{
  "activation": "tanh_gelu",
  "qk_norm": false,
  "lr_mult_down": 0.7,
  "schedule": "wsd",
  "steps": 8344
}
Each number is 500 + 40 x the weight over its row's rms, rounded and kept within 0 to 999. Layers, rows and columns count from 0. Numbers have three digits each. The size before them is the row's rms in percent of the matrix's.

# layer 10 attention key, 160x160, rms 0.129, rows 117-128, columns 0-159
093:492439476528548510450499457422460405520477483505487541546468568547448576450482462522537510510509466477497544446495457475536526461472507531484479477434468480530485512481496503441535483462490483509562463533531503464486460512469542502487543450444527496517576430450609527427537525523598499550551526514594478564509481485506482532484474529532477516456559436497474515498556469508512468493440468523415560472468485521480574510538542499516512528532512501541548562613533439550434501537517493
092:540468492447489571464451519500533449499512468421459522472507516616544428492500515484497467381559516446530514496462503510542463542450554467493450556585494474504430501465457481490532509448465535540507452500492443471548511450478515512535472519451494554479500556492508526411529535463503509514522486447477458571572488507482545500544572476496493430515533460529500540561571478488528539486611482472501510532504498491498460547458481541516446474464500523560495576497412464469482550554491544
089:475530569463598505472457467561485441494480473504488424515498474536521552463492509510450508503584490544564473512543527520431433495573453543513443495463496453435581480474476537514513538517499535457435521559450504536516491529578469549549439503555473488487595427518520544473459536460539474425580504477598531475562531504401516510490475461518483487494535489565501497470496468507550500499568525458437443490510494425515484498513516507529453501525512532488487551504416470496511533519535523
096:489443468536428556624578473560493464515488548501475483512486482441492492478499450506552483519572524512535448451477491507487448481504521498488492510437466496484407482463505598523564532531476486382514495466459462497568529481533459498535602470462447441501520486410530544555507407531533483461492499493508527515450482480558488494460516506495469524515549572479508444445537501599468529522526489500534492468540436493584550473546490544446466493495541436501521480506488471502541482504494520
107:467511498512462572479435524482501502494565588526514522520592491523540492556546548454464504518494464544524448441493550586471477443556476488532580483504531527538485450482510489554535472453442458544500542448483495500541551561547450527480517540589462574464469484499529457497527559484529448469432509510451454548469455445453520496495471559441527513468501560431478494558521509543535446509499488461476479462457529463476527486537494565485457583520480446459449486447517405480498449524528549
099:470446522486622456467530546584534483541515496446551564484486483466465468418564540516417421451489492522545528527496493472533544455485522478461463525515476503452502510469476434570492587479529519503557518491559484472496528454530494506478434533506473542493411541516409547494501462464486458510461473505435541501485561601554470446486566570529443491436454551509488506457533543453511481508546502502511532502428495514479460476501519469498500525436473535501475499493505531476527581439548483
092:425474520546506469481571554468468461507476528459496458467551519501455429497503514467544472479467482547469516544501560455488533505420495505472502562577486496484489499551508535418601489534503498579466408575479530437486462541441505547481482553548566494508446514449511499487539489506488452501543446497443513547508449452548517472503540429497504514554561517590576479464439538511497468514561466442478489475576499529540486500449463484429497484535515423550491556514485450526445475484497538
104:567422536483506553555487523502548472423476459519445528479544498479427475507551505527530518493471521530488526486472467549446470546522507497532477567538551480435519554556435496408431547562497516519431516434547536463520550516571509497526465512535504489423557479467534492514500470527505477457464489426487444519494510416540466525525507510519454530453471499479504449554454522544486520451518450434475510544499497511558544582587548500440482549593493494507505457475532532448568549447526497
097:508453509465511513534572527513552472472439512602494448488457489544588461459509533499592464483465485476454475438488538452454511509481550516503500444510474507493485544486489492533521552484440479536466569481502510489547491511461461491465413471498449488588530512535443498577567520468528470403487565505509535509546505459602455546546528455539487483517510490438530511523506584550510458544513491483457504510443378509556521478457553471519442479489493540475476538469439515560473514513501436
091:509526494543425445500509556523474501458542458539482477478530496523473461496501534558555460474525482500480490559511511520515533481487556562530533484524577535517475563518609503579407537528554472456445449446546559480513576567415514476499509483540428537533485456476498501479494456492562486431489467434494463500548465553431462540453469507495420515478513457489549494519531528551515493511531431547490552518431466481466472562479542480429466499413501496449468500504471522481548541508432443
099:500494495520525547456520566543535521588553532548425545587449531512500501522535492571514500516447469501491524457520440503561492523584511501578494490540489522469457461500531517463534468524507506488526485437562417503509457470442536453532499482456523420583481484390546505517518529423468458475472416479526487507517570502520451512503488431494523499507527503501577608519509502480474520474502451500517485472516517498474472495507420504520504434505522408427565531435501515463566498470473546
098:512529459449472463448440471527508442490508516466546538445555440532489520456477424518561508436514510440475503521462527459495452455534531516528460483493537521575568511480518534416495472472447485523525561522465532492417513486489462466532545500538455538489572504449560446534487471509519507441492471509451555496471482552562581478477543518482432503523515533519508451483514468480539526575473429539490474490448559503500476472578489515608510610490464533491514481593510566472454500453489561
# layer 10 attention query, 160x160, rms 0.13, rows 118-129, columns 0-159
091:519477470462506510492488592511555477467463511466500590514412514515498497460466593472411491441515470518458484503436424507557557529480532519508531494563444459495487495492501484511457531492460548454498450514492484545501505453505511505558510485583491542457511468424536454419459514509541485514478511474563491586551481481513574488502516517555566497578490408498547535515510481447531552443620489495525479508525530514504489538543543494466537456523518478498505542400443490533458492489417497
090:532506526536504567501504573525495509467538470474480527549467495507517498414476504525469508466496485493539473487511473497473465451586432541451479457433444497515506479463522519500515549479490496533526504492504521516546525530554481551471462464488441499554497476512533485498535513479477480405556489524450569509474516508557520506456535535488576533483487475518436472450448509590465442560576498473431498571486472468465407377610488442504445574449487534537482500537430481450495538496575547
098:571513450535490461578492412509511533497530498522430436571436462464532482537481448549548507507509462475527511458562461457454453453505486491499501554475515441512450429446481508474455482485447428421550526426465495512576491495459421510508571475483466494542515521493514529533531399474566450463511486533571474565507504562456489508479500495503515503565543580458545464500483522545452499558540475497519482490537497482563534510542521480466554457565569471482502489452493516531555453536555535
104:539534497467479495516458494547452486507499515599540439474516533494484510440492534455516448613529411515489490463461474534433539507461488481510518470463476466511526494581535496506479457499498445516552513578453501540495489547507440529500509489507476464477498481480539482468495587501518513436485433615447479578479453499535552550538453515466542470498450461453462532507519502518552520527407453551513470519460490468539578497594537534506498542552498487447412501480488481500444492550436579
100:521497569512531492445535426526526456542535510500507516513429521472519538512480542594543463470472521495555427505443482453527531445481506503448510498479452496478516439479451448509516454504479463435430513512498503517536445477530560445551441497538530575498467516472402530518593499424479487465550537528546520493467508531546553438488566494573520487481455613555500491578497557486500502557500500575490520480454484550473471455529452511543492509486527506513488421456540503462487555458500419
097:534530531518507472505535509556496526472485412518493535549564518434446453450537488513557420545520514457483514470494611504542477508496526537535489563547482496533497547470536440481589547530534439471531485568478481515524506538483474529562482498478524522443496536451533415552483552473419490535509510498540467521520504529436436516449574467533463506487428494525479519553417529446536513512516480435505519513572509455467499554459499459384545442574437493486453494492507480446505516479531529
100:550442492504551474505481442473474502493505471528524506558410451540503523558425530563559486516511507515510451504516497512462449520516439498458502539556474466533462499522550434416517525542511549495441390501477500527505484440504523541481517513495532473512599474505481478545532483492484519507575483489552527473503483352503523574532565483525474510480471500488476490541490461507394467472522470451452534504532471492534451535540460542565606507516520460507561463568504568494577523496500526
099:600485564513491496524498524562534454477491510551442488425439508533526451529498543546502494456525480469503462495492493505504505548597495512486503500548559537499467575433492483580499465496436452488533509555491482449510497414470486516364513458531443537490470489526489473568475549521467476454565529491520511555534574533556500486524475431554524534486478441466525484547509500451459486519509473472516558431518363485458455504474505495482513499466530555518493474417478546513482486520566456
090:529574505514532465517486585498455463498502416489534458460425492546494474552460556488497502489504462425500484480515515517522544431464560552522497476460526549515452499482519472586507461498519553484504480487444508514513490490537451489525550469579541504475510500487459507507486533421480554447522524490531523484506500446525461465472498511434486553566476482591540492475517474576485576484556543498494446533471397446493416513423478547578610468480549453490539483518602514512498490545467486
099:504511544494510574475504554535515518496601505574517534488480445490594495484478551511447534432475468515539425539522469423545507536476508554518482509483499496546543514516554515514440523554559496540510475436494483548513501509403483473583488474511528405522443430510543404521435518483470522506425554494522429469524529478467522441524457541531502579476523502517499470461532536507517503529546458477544505497560508494512503517450519518473558418451511446492465510470459495594539436435500484
097:479589486498455553495462505479472479509531517518514496456603515538446501517537530487455525462462536517511538552438491473469468460499526507528510403413512527523542515531486443556571492525475523541536597500509493463404461507472498408512498446547555526471474527569569464523466532525519552465463473511453552496492471549499513534438506539482451515468483555524507533494513527421554424431491483506498486540395524522450476507510463492545435530525495505497474518572549465489414488504489582
107:541532508487505551574446511544561552500593479507480524495488475519495544480484484483413482431534572371453506493496543526506452558525516496510509471575489524552519464507494392552457462506467471452532531486502531521558465466494570510516519477470479594515455536471477445531499556419450478468520478500550476505523508477538522503515492441478532490486456478469551513534505545499440455490464471528552476451519506479573517417502460543546518521502454495411548527574491522413566498509538539
# layer 10 attention value, 160x160, rms 0.118, rows 96-127, columns 0-159
085:554501499557502489483491456453496559559492526514546485416497509500500526427523487622505530498530475427517437467535482543556423505515485427480439455541483488495500506514406528455532446522428479510481537569508525483552461542524497398517498526425528503561555465495473471502501499436504496519467432494535504518547495585553496462449482530523451429471552462461525476537530516501447549473561487509557398513510481501527535539456504460534527557518508507456552478483491501509544558458541434
086:519442465515517471487519495540465483520465433514572558478564537466505468511518519531458460603523550550502573518489535507488450490493486456466474502511494521533453425530540428558519463461480451435541487483510553502545500461515515525498506454498478556517441468425502538544505464505494517471432577494534552530582493503560518470487492441508499460545487496472407479474540435546542517570461466493490556530606550471533512495515500515468446493497584418472447564542424537533511546498512434
087:461498488538497540494472542547519520511481521449462507500504479533530457518443500449477451490457526602497516580413530520442516472450472537544547466461533491474471536455509525492509574511589575481452463466521561552485428447527454539523515516512435520496547515487494510579446528512452499534460476440502520459462526489470454514444471475563586521546559505536545451549563514519490555539471488514480451529419498432463529513461561487499423512469452438511515548578476468473506438536513434
090:492451520494577453495530456564559430449467487521588558476494450461528452495450530426536414572511481489485476509495456529484518537412532547498509469515514522487518516475520553468516540546505535527521487517419551514564470473529510499524490498534490461516531499455530546502524429495530510566486468495535574491505491537440405491556512532475533439469455480414443594477503531472450532385545545456467576455479528479474450474470528564498519504550534463506532547470492516533483483440487500
092:517474538492487510502476509542566560517489531509490496544536521514492445448492505468460504461460542539539563527541380486465549475503536464447523528537485518519533557478480446483545520443516549464474491511444476464492482412404580521448485499478510523558494552522501506428450533575551514457430546508512519472456520422464508506525469580463547529494523399470602526566461515536449571412530472493543567487528558483493508468487504494540502558507562474476570516489482514521488481512539494
093:500444528513522578519544483498496489463543503504488476500518486514435498500481505531510454504446561493551441508578517492489476428520612571467465506511514532391519537507503437515425509443463504470499510494533448499540494562565555487580546503475491516506516428429505514488422473504529502463449548459578423491458494515496497468478512468520522465503493479529485431519513544480509516405524527515555566508532526456513449518571568515533502578442524539396466518510484554546573509474455487
081:484449533480563488578515558451454483503585572476417457483540457455542505540524536633419501483461475545492493431447532496483469509498471513470504543512474476545463469538481557541472514420518509522441504444474512488557495448505559492497512500536472498523500523496526503469542489523519519504548498539511411468531433496452575464535446471528465519478470495441419492575511500438503546544531419504522578460570457487511461491509483474482486468472535414522456503510481497514472570554444522
090:499496492489522521540540580562491484518555461422531467510552453521510523572499472449499513468482571497539536534475490524509506469541434510587512612415504523519475509470489548537457467544513471487579580527510477430480527503516489530378527532558497537499485516558466512413543481524406492475487450490492511455526539447456507513511488524549490552404526483492483532505440457497515459445474429501521452537522487440470548537564429486440549467518491507542470537460504451500469467487521508
091:484521547521482561526431416541496520496473499514490476520508509530491402456436428567518547498531406547478502533543432466441512585501433542458524502533509527523526540483559529562525562486476551458502480494487474450504469492455477533486492499530460559545564479547494472452503447527526442486545486494523517499539446479530578461534473555503462464543543496537490489466599504456492484457483558501505494473477452423469445448524472524457491446513545466583589547499528543529563465543522447
099:440535476517489487512392476520500590518518492440545515587495543490548520546525557520462527522503495499508522595455532576488498460419529568529547467547500448477495495433570405549481474575514499527452488474480511510517508539482506551494563503515487475475521557488485486527468559559515444515516447468462505409507533466578517507433455469446465548474478447493561505551461529456452430534515392511508479546472515563499499440528495501510457445451493498500526488513514521503443449525509477
093:474473431512517483544450477503510551492515505497490446491457552587426536436502454503499513476536524509497503524545450508505504478520475478556477508534440566480508468462527530519493519487499642515457444459456506545495487534483473518481545495504547514468491518434584460507469420506551529482507497483550520407470463529449539465596480480529513473472498471494505480527595511470447516488494517455520465446465436474454503468553515511502413489543583522535472417505587586489416491547497552
074:514492521453570542474537468618499528502420489454477544481491501515567486497547499525550486488526519486555522374559541483420486445515512510501470485517469442431482485547519518507594564542557499508462429555411551528474521466433464432534540452520538548448538474527501460503434466520550497503499546448523523446475557487507553443524511521460469434571490541459511545480522519495538516546500546450490488527526477495562468514467487527474557506476526459534512555487489560464478551551477475
093:475543491435497536467538495456521538462457546509529512523485496538484514514488445491474423444534530437477568448491475491484533417485535532433448563547498521513510517528437510484474469492492515556456554445449518468431458504552490557443502530612474534418516540489571527547467468507479459530475529478519453509528508545573484468572499506483531496534504468463550473483542498490463561493439506523543530572454444469538434480505551429498537446433474556525525525511590597447494490467518534
103:523459488473483492444547447500491538537511449534504505516502511491505513479584483523514530493478492408582486399620481518533514491505496461429486547462467479547521491561475528443557515461503513469479517540519417466544539527507506468486496555453518557482497523562518538542531436427536470412449555572516505577443545550519490469478522488532506433541457555513515550517496536471514549507472518480446534492501492549532485557435428516445460517509518515454384484478473514532488529552448456
093:496458497558520525464529473425477520529501467489463474498577474593489492461529413513465502468539512503555500426572462505517461508511464478413495596481515494517510479493526487556517469516520423468574544548536505546511469534523498466459422524487512518488527504499490481470584400498478503554496486551510518451565543475494406473516543534524583450434483441486441468595472545478441486487553501528563499511509541531560501487525484514497427503502493469495401507477435568484519482497457494
088:467510545532436525482449488569459501542503466499530477521520544502534412542488480517521500489485547469480478616462498518442461449506529509486491457540426489512486474522526524508509543500569466537576474457540510512516513480448544478487522474561566478532570537485427516509464454511517475589519473511509487496548585476525484526423471479450472552507515499460517520454464486539514443422539549470468463525534535497467540529494462479530552523437431424543538435585454506443440425510508601
084:507480542501523550517477495549399575472591567500460471497514520485522448488474567471485514482475466491451566444578509557497510535483512523468515498493485481604417498520561529501479469463437473410409469525510495565411455492523501489563458510498542512467472518525457514491526527524504469547538489493556493513574534515430489520503582519452485381523455545431500511486437446498501474544527581508461520504455491517528416510477575507494487436492501490509456482490544488532472522502501538
087:443529509473513538482507485459429501451508481551550473468482483512555532421542512520526498556456472575497497484496528578473508482523501591523502521556571513494479533504484481518557487405463517545497518435499508445484457452530526415491514487509533472452512516463433549398464423542465531504531532479458552529512424518468516511478507540617547522504499547518431500428490461558472505509540458526450501500448537547458533465439489544441453477546518526502559512536456411478561467492538493
093:475489534548447514482486474524529525526454527436437428509466488561474514560492499480522482489470498573434482531473493428444560448476457556504537493600487502522530505507527554430485508485485546506490396459401487496503486450379554517463527496448486521421461540551532510553436499508504576494522547447525519455532522496496533515551525500477461519525501505558599462426553520468461549484533471501557505497465525478558472550514552502490465514501504423473557537555492485451519447497508528
093:508500530510485467491447513494499531519500471457502486441417483506507472534475500466480523444475423482481465498423480503446580491413548490516580514547532560518494448482569434535553482522510497540452502477447518477471513478519593578526513414526464536537531517519511379515506472519579496487511465440485459489493506479443474531509423513448548502511537454539579553498523511553500495544537516403576502494462570474466516530502519475534522441487457528495552564536469496536461520506587551
092:476507527524501459454477560430539496525489475445581519494528421533486446547558473548484517533464512482501554592488549485502566525505436539480398481426420531469467502428516528490550461490502491515473556553505500475554503489595460473556528508424475600506512512533483504511508519510561484443438464452462460489510505481596498499476520492545536461508491485527491488492539462497464426524472506499522554456536445554476512530487538565462522481532475547544519455481491409470499547577549552
087:484547439425560371485483478486553520503474553523533580513478444468582411494501506452508477505414518517500548471575493535488495514533457507537530511529515532495520535469629542452512493540525513495572518514520516484506553447498504498554507526547487542556539511518482495514518521508532451551512441571539466497477507539535491437403532490460513474538424497494519526534525451408472505517522487540512523478447513468400492509535451497554470516581446514488460462513479460458518492471439493
090:461485532437555479476420478467525509505566489505497474500568472541487525502515431538519479561541433500506495549573468490453468557488565427433468473522511511562528525492494516552575502492476504500445451471495505493587538570511487515473466465517604496553512474484567522506507504525427568582461589473473462517405489518486489538474531500497510425518482569527496502496566503443467525486432490543553534538500480534494428450472454501482435514504497530438474483403527465451498534477502462
094:472571467572547484502506458550466479497472552491532466467445553493452460541461538463471555491526532483485468564414525486456471505463509560481550472616554475466516544425535519484549512532537559491512430506460489485504519469533478500457488531544455491496517472515515451470478531529474498549540387537554479559520537473442540462568446538442512537505560501572481494441476500499543517427458535499529552450443490488445536442521519496557482457456523474465559500457490490543513478553413553
089:448503561489513422495524552571514548532500565476569527471496540472519487537506501548461440547503449507491509530514517575471478472489475461500485524469524469523496536415523529536499560540477572595508387526471489488512483500543467562543434463565456514464548448474504535475434524476410459519513588507482473498487467437499508480563501551434429527506499429557408542438547522525509493465517523505544445482492516500506467491466545475560506435512509471547537466512495464546531442485493431
091:446531488484523480534587543466486462529537589538570582511548452446477510473530459424501524505545521458543465495548558464479514480487514424492538519482474536467516466511399530520496491526462476490508476447477494529539483518457473422524430567478439566452497507462546543553582479526533537534466504570465451482549543557574488488521480569512499433554519481500453510517477488482588573471501471513440456489499467541502603494539520526533510437475473461436466514517499507510498563456506484
094:518466475526437466481508512523423478547420505487511480576501462483499529518519449595534573543554416496510484488490499543504485546470491539527507486548483434432468490528462423511426423488469479425547451541427486569455541619460541503484523516459500524503552509500444465538449536501569515504491463502504493503578463559450495479533469447512500465605572487456539511526468503554508509487488497530463454492529473470454518471497491512473525447496602578540487498492471525485483535463464506
096:453457470475493510541608503468528511562463471507492502510524476542530461487516491537521446438523516428457495442516497497503419493490458484475460428525518474471549498456493513460503449389430490506501468458494496506586462587509546475582494483448555485534450479574457482487501513465566450450461536498530575567492456503500498451505483563482448492586492555552435506566533477489491530517535503507594497499521455507525503527488511545517488474446469535461433442482524521577489498558444568
086:489435533494550471488545499447565475467482559483547501462482539524480462485422443505480467498598510497568422540469514505428565475517553548489467513540506522457415491466512524501466467489538494474516534483481538427492486410498541531488507485506492515554568503491442501547455525493526467491545467508432451487521507449503541570518542479437486492519555464516532434461502469522491456514565422589484489536508560507535499454526471477473528525406500505485622546581459555512429484516490511
089:523501476499496473491437448547443479512497540520557437532506460507453609486516472583424467451511503514460488499510477462439504555536525594507498518464523475495538508475469466553523541577553520490467575514537446443510561503449523538443406522544543551478523481540500469397540493531515596509493481474476537524543548489450422521457438524549497520453495439476484452532479471548507487527537553514513510456491440486553558436542577475457503497484486467500494563557467478450517523531489495
090:438546496506469458560387520503436503521542496464440495507461449536504512493499511471463498471503513516532527575466425524522504470542496552548467505533465501487503542431530453477495409540571529465516500513506450472551522480532531467511584502584480457459470553521563445526510524570520485466536492502465475487513475486457520541513539504516520479519536547579533458619435485506480429614500553489512456467504501482435494460433489516511572420515497507455550487505463534444467523462503427
085:495490450489531443460506537520520487455522476563483543525492457465530570495522448537541429551459506513576473447526462491476445550499450436488473476434440474545512514462492561421463461444467481475495528486492547558563467490520510519511535471500517478529505479525498465522521470440597416493452515556510494488481512511526491496459510505454505409484526494494580520499515449482486553479460589600403507548543502517610533530492570520498479493537581504449445490464540557467436501499521483
# layer 10 attention output (transposed), 160x160, rms 0.631, rows 96-127, columns 0-159
086:458576403518467538498507498490488514471500465532534569570474482453460549557486541455430522521608469583500495502506521454567611519508500495515527537485463404469533422471449528519597489506560469492535517451555457517540495512488542545556502531484502493570511512528484462494498502481510505508477513534507515502478492480458514445489510494443547471504473454531479473421417563468424476523515503511430544475520594521513521462539482501449474442445520448492492493546488490447508407526520536
090:476511490524499459496480439419514568505488503466446517510441503494529555542486443560514487444461438525533464500465509489474528507565478561524542499498539460494516558491449537512482495539512463525407510524532473496531538516534515506444460530447421476487502457503459470554486595509461448547574396444476511459424589589496469496550525480480482497475541567535525489489451587477505510505452575526455542492456480499450499478493498510555521548520466626532498451499517551471474499455556504
090:535406472504499559453579522438510500489482513551485549533477478521556504560539542481500540557519578415529496507541406451532456485504507447458546485475513511482497495461470498553456497495490527529545476512478458567505459483415557451490447468498501462455483476484465506409427505485451547493517539556507493547517536501538576479476444476486449510468491418492505538509468450509492510478563533497521467467497560491514511464519524518551605512447474496494517490379546563581484572506509552
081:463457536520414535535498528456488485506560507454427470521604508503452457473502476491515578488447561539522544525497502571464523479455536483520499544494491476557549466537492415527554492486484508481495446493587428497476479462484537502489510517445517535537490506567541485479528555479494444454599495545487507453552473455573558514525444513476495452503469445489562443486563397509473476538459466600486458482509524442485526535510459488537445534493503517491530443547480510463587496543438483
102:494548559464519501487494495482441535452501495471504512494513447456480530539561529433504508440479458454500525511525569468491420528525442461567482498491506500371479475473532524456524478592513513526524428558507519548510441474498526537490541529441495422545444476484548522583464463482488430581490495471494494439487553547516509469527491433553585468516518461610500502434524475458545409536525509493474473529537492531505472496471533461452501528520488553535521549534513538509480457513440584
088:539575504492460481473495555522496463513405422467532419460473478452466493544503488496523497511507429558532527512486516495513571520443424503557495464538514464510495476490519555526593494544539421506531482623511518515515529466421505529489456495508509555485470620560467550537551499500465495527541454497515487517479493474533509549543538465467519515524448474440485541484473439540501460537487520544462457507460465529516423488415443509508511487560502460503508460526496486449411489593546534
088:511551441486483465473508405490473519519498457538561498519536497559450483533494471424602446458535535511523479538494449504405443438514489483525435463439570459464539616558545524519497536561462493520530531517525505485504453496448460487521514497522478557512501562507498502459507460462416499485483507507502512547517522571508428513507485501463465471459530472502530504522522594504542479494443497566482489585442568486452520470452487586467468513496435550452451466559557509513534516531514454
089:509478478439505480454489493434554501427424494536488447472528524464506447535498524596538464463473498465520524465512473499446471457464540563438551427525501495461477469516521461525443476539518497575488402448504497576549512485529452471605458561455458499486503538437516496490512506448522538510546513533501478548482445471535499521424520535561517488494449592475558529482497444539517505556552518449518537584480490533525452514476578462494545511465551464513544492469491581549534471537450482
095:562506463468475527440530534468495435435503554486474524425531463505462578512539501438508484542453550492503506507574550511584501441517510420490501534465531529585528494503467409469478470487577500563542466429412495547532490518488549430516475493516549416459491485496551523521469539493531558527465543520511518427459548507534497557514525449525480471507481450457513517504480421509497471509514449467519523470534475461527521531385623509506492541529488533450546544492479478509531473497458501
094:604494492455497469355499529540554511475515479466501459532479444447473518471482475460486563447456454523429468550496479454528472485524505499490494465527541563464444541552481536525546489474441479485528387494559512474545526476516443535539504511526519495541462457494511528472495476471566500432436572575563496453559504569449546537486535542563509480547501465537464527474464457537552515451522527542523536430521472512473484468521472486486512589511487509522552466445501485497537593469497477
090:552458521514476454468565516514534519476463537477481471459559421498466497525501488482468555512553469462434433417530573505579433491459553457431506566450538515478521548499492479450534526522509377479589497490454497565523519424489473488524453512412429422507550492489443603428472456499435509573517499527489554547514540476535514500451485541555503493510477493481565493516496535499540507490484524539505498506533538536528461522498497464463532435472502514483540568568496509509519515457500486
081:470499463527510490504493545422534426467548506544532480495470524536490489407487570554466536496439526486444469523515470487553543561447480486515427523551502497530508479526502508411539491497450446452513501443596475540476510543540477558534491461468499435552554535480508540518520499450438509490459427485500450566552491509450542451423498460490555563489524435514455530553476552448455482455513519486512479447564541476450521465549526461545441566490494577540499518491480491588558533477518540
087:574477483511408501569427476527532503499553517475516493488525502470444459435515558469585517531406505551516473503509495574386489496477537505522512490504559532540509510498472475491501515545471511493484460559556505504534498505481461463519485506490490517615435512539479497400510531526496500510512547539450499481484507521448470524479482509543540532464539457509471553474507486443490550494552500521468434410494525550501535501423453577476486535530506493422489588437422472507406525555464542
110:448528511541526495655513483514447485461472458430518495522431526441444517490463507534506518494525511532481512522448495509495561509544490460541486513509445456444503496449470521463511471478494494519487546514552562476460516529553538524519497426514504475538514506480494512515614479515524489582590442375495503498474487450454523477461495489454469560494525564499445467498522512495426500503462500539505420550531491488488488502580508542475445501516568430548570439536489540434525499469585513
087:479548447534531432504511513504445439486480540472579478540455537445467516495457521542482453544479500473501531489518509526506547415516516507535451444504408496563568446459485511546545443516471462470463512513526549481530556502542507527559564419478438546597457498504462497460438537518501480453533496415479481527441486534482564497475443544469448512531519588517557428469495495525524537525433496497445545571531522489487453446479517526524486518520545445537505472575522513484460568445551489
092:535542511439449552467526533432587485534491488521465514502488578495520477579495561473491485497477495480488394522473564467543483481481448490451539506449564531468528539480493530560506451487409549496430512580485489524479532567470475497515525513567436518484542496482519541567500486489516518548470561489525500529524443494462486512457525463560583470444541428520527449438456477485541478516519493456550542476421432488536545446542502467461497544552494557442423526420527534485497495519475458
089:470548522523408433503450465496535449502415463501457482571490499546564577455498505510521473465526524443510431570450579531496527502500486515495505511525464551452537538519459438537526518497498496526498499571499511431540572505456539499518549459461505468474474444442527567614434425484466520468566505483439530522540482438546505463505522524493512554555564507546449492549539476423496473483451462505483474454529447571558527490526485488461435519511452550490509490555443483521546509518503474
095:569406498493510547533466530534520503571480499522509504447548523510522538576478518508491528449539509503505420504529506443477521542511524477483493538373464448527535460486516520435544458500505421476486462539501468490464524468439521494478541495560520550568555493535534494577487563420548493547505485467536454503479523495514497458525504442371460459534507563478452473570528605492512559489437435486523462494549452503518486533510466556458514463476487587495492464459491525494515521480460443
087:469516485478523532506532466471510500434489492532531476491585468529534548482536488486557532473459508386520494555548487534537430516559581508472527491454545532528482513457505547480458520474528499462558554490527534581489455525563455471468494513523542494546491499438504505490444489530477434593481531568481499435415461499480498491485425508527554506587543371465492479513474440505549392523508527453517468479526536417446499498492496505495555486489487535476523572455475466557468530503486463
100:501533455521509551475480482458532520505521526463425525528525538540536504420524477497484441476474519438521525481615491509523412469512454507494426474439489458507514548533450531505467521519511444502560414473490486510482497554460482477502532535492482479468536411478561511488432538475576471518487558551566511546503560501519519528573466544596557455488459501387427514514500481474536560450509522467456514436507477495591475494441497517487520471569578524517545492506517487489516480528419502
090:557486479509474555500518485521444511461429488527465495578445539358519530529440547476468424527498512530481521480496438447519537555509579460546584488591533488507418495531460475557500476517472485476507516494470518464497477500549497545518540491572545461549454472457439433519500457487450537526530435573499591485486480553467496538509481543498478478472482524462505425573556528472480521511458480514525483582466500502446532423505528534528505506508540498443455498539530515492510448521549434
083:474497550534514611516557530536537474475485466477466435520502531545415497515503548556480434511585498480452470489378549507546572454511466472504522467486478515446484526432439423547531533479561395547438491490476487525465423512458527509550487507514464506487476465494467444529544437487502457455474504491511565500550560516462527527526499443458504497466566449532502445496469500492499510472504541501517548528485532594516450454464463544480489551485502468522508547525570554543467517537566498
088:513520482537504507509535461522361494424445494501540498486480554457515515556478544503502438426491492497476460510463541501525508442547467521524530462513475545482538473539478495438541447486479508474479578553525478458544426431561519401556517526472510571461423531493521516469483501477502436486496497569585512502504426524420507469548523511488513511516517389480470510529455543497496506518505551492422503510498505501495492621589491503506493514473522514467525523569483584491484459511563528
087:514450578485477515453477539488542465500524476488557498480577465583514505482486481459468530509525510483518502519550431499462500453535499534493507519434565519532498524520434581503471498481469508572431522504469493515546445471493522508507503446492501478536500526495445604411419479414523615463418568529512463379449466508515487533455534506553544464462501451585532516449539465515517478557526504500506483487532466461436454532459509514489534521509493477511563518554483551526464496527538436
082:591482520502532547510430511468564463477562489485449511510422370494534475467533516466535493478496534506471486470526509467534455480511511522519529451495535502542457509570502473534563466462472571448530527514411475447514432502436534461449438526451496495525548470477577474423492479501557520474467469511537487488550606517531502548528471472510530482515559511548547425535468409462502520510512493486535590510567538469484479534510557469467469493480516479458480514486453518528448546588452507
094:454449474490532460539456512573496547468491492506453506483476555543505506552500481557474517460524508598456588528463441545490489550540553531497408522499462467467546536503514535438496412489502492527500524513505459445521473486521496515446535417433553469496455487564455444473476517480435454497538498403545495570457502514461501516476551475523539539416529512480504454496540512547434471513520563523459508542572602579511386516546471551481479536493508501477483490491473513468516497541533487
078:405475493493536518534508456429575489473506493452519540527561532522481492500503525449463522462425504534480444584500455489531557460535593474425553456560538485525513521515523546511535483515492476518405461483479524444469562399534506518548515510534567462447475444517499525486489512545491506520515542509507526445513478503549490516547520461501441494517415540510509479558461545512475537449586541413500569492492498493526502476470432443414472516557460551540467438469529436518554486498509529
094:466567524530530487540487412501428460479496529477504470542481567466420548476428497530517518556518449523507548450493444533511515473553546488490546534514430466514491475586515517455500526525520494521559587543497499452516510515456488504477560497530478444454515519499571541563510452522471516465515403479509463487551500522454474539497495453472555507464560470461581455427479501600509497552457531488436437507498515454511523497548474468500441560560493419507480514538496428509493461453595487
085:505520487473510571424530488505535529495543500471477465517536449529550555540559477425553535489402486547490513494498431527480469542519434471498524469467480519517546501521511479525398488556414460551548511524495479585460441488491497492477544528482472452525463516513485518485495526482560572492446542526497560501497386462490503467513443508562566520536494508527480504529464488494508529488459567451551520454470450447448392463487580569538532484568489485582447550467500468480525510514472465
091:481522522493479509448532500455524512510544461481526522478538471462505423488473499516499547537462516543540582514511584471565496399481546466523525522494545496504415515536572535473528401530521475475506425491528504533509432511494448375481613505518415499513483524514529531489500499410466465486527551493467506552460453535575505500486573491516544534513517607543581486498513518472458419486473476459456479507577469482480466508469481528518514468525562483491474437460535485511496478497519447
091:573495507450463472446603472540543484476455520511532526477568531437546508490489495490539498527410618533437502498517450454461507480447543474393452553500507507558463563555498465492456491525500529537511455467485521488462465476474488496503463455519555559541537506505465521485462435474545488474462502569524516477542512507513494570519480571501502488495516535473420492466477533481451502474478463474505488535484432469523519510571482583386487484528443540541481514474543495506508521493519635
097:474493466500503514541526426495459450569512525520488544498485470493438492509459498516448570463556526494512495420446525480490596501534547505560489465590491457451519434487463473534512482480495509491450488509545416456497547482554508513528387475549464496488511518448430479528539499495467494487546496426471527574563498593532451461485566482530535537538448489529519409543523600534468543492493450502496482534496530498445445500518497571412534495502481471536467456513466476576525534537514544